Weights of a small transformer language model.
Size: 10 layers, width 256, 8.95M parameters.
Architecture: LayerNorm before each block, biases, normalized queries and keys.
Each number is 128 + 24 x the weight over the matrix's rms, rounded and kept within 0 to 255. Layers, rows and columns count from 0.

# layer 4 MLP up, 768x256, rms 0.2, rows 541-565, columns 192-255
[[ 99 118 120 139 142 144 150 133 103 105 120 119 111  89 100 137 139  85 115 146 117 151 126 130 131 149 130 156 121 182 120 153 116 135 116 122 146 109 166 143 119  96  70 192 137 107 107 175 145  91 133 118 159 127 118 129 113 102 131 145 157 140  94  92]
 [ 93 121 123 144 127 175 161 135  85 126 107 143 139 151 141 119 146 155 126 160 118 112 148 133 104 117 120 145 139 125 157 141  95 180 151 122 117 121 110 180 119  84 161  98 152 114 140 155  71 161 134 137 126  92 132 110 139 112 134 130 131 110 137 136]
 [144 140 137  98 110 123  95 136 154 138 134 127 133 112 128 129 141 154 109 145 112 155 149 131 126 150 153 134 108 158 128 122  91 147 113 130 105 121 133 166 167 113 140 118 116  90 119 159 149 102 160 112 173 148 129 132 123 108 127 120 137 127 123 152]
 [150 138 136 116  97 171 173 151 128 123 142 161 104 145 140 133 141 153 138 115  70 112 165 144 156 163 135 130  99 140 130 107 112 142 140 110 100  92 144 134  96 156 139 125 140  86 120 132 135 153 122 119 143 120 158 134 114 138 136 113 127 126 170 109]
 [123 132 134 109 105 154 141  98 114 114 138 150 125 127 169  84  85 133 117 113 104 146 106 113  81 110 133 147 130 125 154 153 101 122  95 142  88 137 114 112 105 118 145  94 161 141 144 120 142 127 128 104 128  91 142 132 143 149 106 146 142 176 125 155]
 [126 163 129 140 119 116  90  98 124 141 153 147 168  88 149 131 113 114 157 104 148 138 162 156 127 165  92 146 124 163 149 112 128  99 116 147 149 119 103 135 118 113 165 100 110 118 104 151 131  92 117 145 118 127  91 100 148  78 110 143 110 109 143 116]
 [156 162  92 121  99 135  96 174  94 124 154 120 153 112  90 125 103  97 100 165 137 117 129 112 147 157 122 133 101 117 139  91 133 137 121 104 126  92 144 112 141 132 133 153 144 120 137 105 138 143 126 108 166 111 135 142 123 125 107 133 135 169 141 160]
 [126 135 124 100 139  67 142 118  74 111 130 141 175 139 166 162 131 132 136 101  97 101  93 142 137 137 104 120 141 113 114 132  73 100 140 142 134 112 181 124 131 129 111  90 136 145 119  95 106 144 148 151 116 112 129  97 112 145 153 151 150 168 130 117]
 [145 123 175 131 130 144 169 109 113 107 122 120 102 143  90 126 105 142 123 108 106 112 113 126 144 118 152 126 129 137 130 145 107 177 163 156 111 117 124 112 175 119 138 121 120  77 131 124 168 127 156 118 111 154 158  99 166 121  76 134 114 123 127 145]
 [122 145 137  87 141 115 109 142  90 117  90 108 147  82 130 171 115 131 132  53 140 153 130 128 117 181 133 133 124 112 138 114 101 117 119  85 162  96 128 119 165 136 120 115 112 120 129 136 148 141 100 120 138 151 157 152 116 119 131 132 145 120 128 101]
 [167 153 135 162 129 108 126 166 148 133  97 123 135 157 149 137 166 137 112 122  99 117 123 138 120 117 118 106 141 134 127 147 163 118 116 128  81 124 110 172 127 131  94 125 110 141 125 141 150  95 163 169 134 128 160 162  98 119 112 130 122 133 159 147]
 [129 110 157  92 103 113  95 174 120 153 128  93 124 135 146 105 104  93 113 164 146 144 152 147 119 158 132 176 157 103 135 125 135 135 119 119 120 130 150 119 192 164 137 137 117 144 176 137 154 136 135 144  99 121 128 130 105 136  95  99 118 144 163 136]
 [139 126 127 154  89 157 125 160 109 150 117 118 128 156  89 137 109 115 124 166 140 116 121 138 113 156 104 164  88 126 131 140 161 118 125 161 114 124  79 127  55 110 133 140 148 125 152 143 155 130 110  96 103  74 151 102  96 125 116 161  91 118 143 156]
 [148 125 148 127 108 137 136  82  94 138 119 174 125 168  84 130 101 120 125 201 163 141 169 109 178 170  85 131 122 116  89 130 135 126  85 155 163 134  95 121 120 165 120 114 139 139 148 112 151  90 140 114 134 134 150 132 161 128 139 112  84 171 160 114]
 [ 93 134 125  88 142 115 135 170 132 135 116 109 135 113 114 146  82 111 115 164 132  82  98 102 109 168 139 171 105 117 137  98 143 161  97 152 116 124  92 123 102 148 132 148 179 164  98  97 112 134 125 153 126 114 108 142 135 150  96 125 134 128 134 141]
 [107 121 106 105 126 160 128 116  76 111 117  91 156  93 117 111 126 145 119 152 133 128 117 120 168 126  91 145  98 115 122 105 115 126 124  98 131 138 105  90 197 133 143 171 128  86 137 121 138 144 145 125 148 180 127 157 117 108  82 136 118 123 129 114]
 [138 122 134 120 162 127 131 140  97 132 116 142 118 128  88 138 118  88 149 120 153 105 148 106 132 125 145 153 118 128  71 138 156 118 135 164  99 130  79 103 110 124 121 108 172 148 108 135 118  73 133 155 129  82 147 107 135 147 104 110  98 163 127 113]
 [147 135 133 106 107 124 129 110 122  51 112 145 140 135 122 133 113 143  83 127 123 136 135 120 138 104 143 112 111 131 131  97 132 108 156 105 130 121 188 122  98 126 148 117 139  93 135 128 163 105 191 130 127 110 117 155 124 140 146 128 140 141 144 119]
 [111 144 128 133 117 136 116 186 146 138  92 115 157 107 133 128 132 205 126 128 146 124 151 168 127 132  91 137 116 140 112 143 134  99 132 150 106 150 121 131 111 107 119 155 117 133  98 125 130  77 119 115  96  94  73 100 167 165 127  99 120 141 139 135]
 [102 135 135 159 135 103 124  92 135  70 107 176 130 152 136 110 122  98 144 150 162 166 101 113 154 113 159 129  98 145 120 145 121  90 107  97 143 141 100 118 105 112 100 127 143 124 157 150  86  92 128 139 139 128 136 125  96 120 107 165 134 134 138 119]
 [120 109 135  91 137 130 104 172 139 139 125 175 108 161 174 116  72 151 139 121 178 112 106 104  95 135 137 161 132 157 129  95 168 106 147 121 169 125  97 118 152 130 153 110 135 141 116 139 107 107 129 100 104 116 113 149 124 146 110 154  99 147 118 189]
 [171  90 125  98 142 122 143  42 156  99 146 121 142 133 122 148 142 124 102 156 123 131 155  99 134 143 122 131 145 134 150 108 132 150 127 111  93 148 138  96 131 133 127 132 146 122 124 149 137 123 145 134 106  82 144 114 148 127 123  79 145 107 153  77]
 [188  70 160 165 142 166 109  86 137 135 113 110 131 139 113 139 166 136 108 126 136 148 111 120 168  97 163 123 106 144 104 105 122 142 134 166 114 143  90 145 149 119 140 110 104 140 134 135 125  93 129  95 120 143 114  94 155 125  96  86  78 150  97 128]
 [144 146 135 138  97 127  84 131 102 126 120 108 114 103 109 112 103 155 102 139 121 132 106  99 141 161 110 159  96 138 146 141 125 105  95 166 112 162 124 145 155  79 120 136  78 177  99 109 144 117 148 109 132 142 130 142 107 179 130 155 145 178 153 132]
 [152  98  90  99 174 116 156 187 160 149  75 135 120  79 141 143 222 169 154 112  89 110 163 178 126 134 108 141 104 137 145 147 115 159 137 112 147 133 126 153 138 130  70 120 117 160  80 120 142 134 129 127  71 176 188 147 144 100 166  87 154 109 123 136]]
# layer 4 MLP down (transposed), 768x256, rms 0.3, rows 541-564, columns 192-255
[[154 131 134 118 110 115 127 119 118  96 170 144 125 138 140 117 153  55 115 114 188 151 163 117  70 111 123  85 109 121 123 122 137 146 150 108 112 116 164  89 132 134 118 122 112 166 122 109 140 141 129 185 112 135 155 131 144 149  82 145 155 131 135 116]
 [112 119 131 148 144 131 156  86 148 138 116 138 111 106  87 152 152  96 143 114  83 115 129 103 129 123 130 148 116 158 131  85 140 121 118 102 125 130 140 120 159 130 113 174 147  94 110 150 147 162 134 145 173  96 115 114 154 134  94 161 119 126 110 134]
 [157 133 179 135 132 114 134 118 107 124 139  98 164 125 125 123  97 108 142 154 135 145 135 141 144 113  84 123 122 170 154 144 113 123 115 139 118 119  74 169 158 139 118 153 115 163 149 129 102 133 111 123 119 117 169 148 131 109 111  80 169 139 107 129]
 [125 130 113  85 158 174 134 144 133 142  86 188 120 100 145  99 167 125 127 106 124 128 128 131 107 116 157 130 111 151 106 126 134 119 134  96 106 137 140 102 133  97 108 100 126 139 150 102 163 144 123 118 124 147 123 171 171 110 107 135  93 111 154 148]
 [100  94 103 135 123 156 193 148 128 121 136 145 136 118 123  83 143 130 158 158 130 106 117 130 133 133 124  82 179 141 128 112 130 172 125 118 155 135 135 146 122 153 127 158 118 124 151 137 128 132 128 130 112 108 147  94 127 123 122 132 115 144 114 140]
 [113 130 125 132 116 152 118 119 123 163 164 117 129 112 144 147 162 137 124  79 142 111 115 135 106 102 173 139 141 123 142 132  90 144 121  86 166 125 124 146 162 121 152 133 131 116 114  96  84 119 141 118 126  98 137 102  85 153 189 102 190 138 110 138]
 [145  75 129 118 129 165 109 111 164 144 151 107 136 146 147 112  86 150 126 124 135  84 111 123 115 135 142 165 119 100 129 134 110 121 135 156 116 112 150 139 113  87 160 120 154 132 105 140 135 115 157  74 106 108 115 127 130 114 174 162 123 125 159 113]
 [134 125 142 133 121 172 157 132 105 116 114 143 140 140 204 162 113  65 142 112 157 142 180  90 141 159 126 106 157 112  96 129 161 123 140 141 179 141 153 133 125  89  92  61 151 154 142 133 143 119 154 143 128 134  97 210 100 111 162 154 110 165 170 105]
 [148  97 130  94 126 116 110 110 126 117 150 143 104 124 162 123 200  93 143 111 147 137 142 101 101 143 127 159 144 149 137 120 119 109  97 119 131 142 148 132 135 149 133 132 146 113 101 153 103 157 105 155 159  93 108 101 119 189 104 170 167 111 151 121]
 [139  43 154 137 130 114 148 164 117 100  97 164 152 186 136 116 130 148  86 106 119 143 142 144 110 157 130 143 153 142 103 106 135  97 114 131 151 153  90 136  93  75 147 116 101 110 122 128 141 109 108 145 162 146 150 129 142 123 138 173 169 138 138 111]
 [137 114  82 127 143 188 143 113 118  81 128 120 112 125 101 149 132 152 109 112 146  79 136 146 160 137 135 141 140 100 104 143 131 149 101 135 113 119 156  75 155  73 153 117 128 108 160 125 126 135 110 129 120 132  98 170 116 140 148 160 153 115 105 143]
 [141 104 124  91  91  75 138 144  84 176 126 126 106 124 141 107  78 147 114  89 172 117 108 138 111 130 132  85 125 108 113  84 104 121 114 136 121 160 134  83 145 109 112 136 154 117 155 131 113  82 153 151 133  62 127 139  98 167 177  97 156 158 105 110]
 [108 107 141 148 107 108 119 133 130 128 155 108 153 127 136 162 101 136 124 125 157 100 132  95 123 140 105 105 116 137 122 101 142 126 156 130 175 154 155  88 148 121 111  74 158  99 174 173 136 151 115 142 122  90 164 112 164 160 114 143 103 200 155 110]
 [ 99 135 117 103 138 132  93 131  97 120 144 170 157 185 141 119 191 119 206 138  90 158 130 126 114 142 114 143 128 107 129 150 113 132 100 164 120  67 155 120 142 165 122  99  97 140 104 132 134 108 146 148 136 107 123 123 121 164 160  67 101 120 110 157]
 [178 107 123 114 136 130 133 143 125 109 150 134 128 131 125 112 119 154 114 121 133 137 119 138 122 124 125 124  90 105 114 138 134 127 136 122 142 142 141 118 135 151 102 111 124 126  97 131 131 110 141 125 190 150  78 133 134 121  89 137 121 118  91 140]
 [109 126 128 147 144 159 150 117 121 139  96 127 144 139 106 129 139 179 143 165 111 131 143 146 102 111 136 107 140 127 109 108 102  98 150 163  95 114 123 123 104 116 146 164 169 109 122 165 142 165 112 192 105 118 171 179 106 109 117 127 123 123 108 124]
 [111 119  94 148 132 112  97 128 134 118 142 175 122 137 141  99 119 125 135 138  76 139 159 125 105 124 140 120 141 132 120 139 134 127 134  97 106 108 102 127 122 101 130 112 150 152 104 134 147 155  75 123  96 183 104 127 113 105  93 127  93 113  97  92]
 [115 164 106  85 109  93 138 131  83  55 126 126 154 119 133 126 137 111 151 104 153  99 158 151 127 148 116 100 115 115 152 103 118 107 118 130 139 130 125 103 119 133 152 119 100 138 156 159 119 148 140 117 205 129  77 160 155 157 131 105 137 148 128 110]
 [129 138  98  79 118 168 127 104 116 156  63 166 144 136 153  88 166 153 117 149 116 107 131 150 108 114 135 148 125 106 185 125  75 102 106 167  97 138 110 109 139 132 101 137 108 186  92 127 117 145 119 142 161 121 123 116 125 151 135 121 122 137 119 133]
 [140 136 137 136 142  91 128 150 127 155  79 130 112  75 144 121 155 179 127  91 152 134 167 141 132 125 131 125 149 151 123 150 160 115  84 123 162 110 161 149 130 135 138 143 120 142 111  94 122 136 121 175 117 140 138 134 183 137 153 112 100 179 117 118]
 [ 93 146 124 137 127 134 131 116 149 140  95 106 107 113 139 108 129  95 146 108 105 117 134 157 108 125 122 133 129  59 175  82 127 141 133  84 110 161  94 121  86 163  93 106 112 187 119 137  98 103 120 168 137 118 131 105 118 123 129 145 149 110 119  76]
 [148 143 151 129 119 128 132 136 141 123  79 125 128 158 147 124 157 168 158 120 114 169 130 155 126 150 131 127 119 164 111 135 120 101 133  92 124 158  93 152 131 104 101 100 156 154 110 138 111 175 156 138 117 155 135 186  85 141 149 151 128 172 128 125]
 [119 118 125 136  90 118  86 138 155 129 108 188 148 107 153 124 119 157 154 160 164 100 137 117 119 124 146 178  99 134 153 141  52 100 113 132 158 113 116 111 134 125 140 146 110 159  87  99 131 155 126 162 164 117  94 150 128 139 154 121 154 120 116 122]
 [ 89 151 161 145 116 111 133 139 113 136 113 149 123 165 163 109 115 140 141 149 126 116 126 122  94 122 146 122 163 104 123 125 153 148 150 103 122  85 147 131 135 102 130 152 127 104 141 134 139 124  95 147 109 127 169 190 126 141 133 139 100 101 118 152]]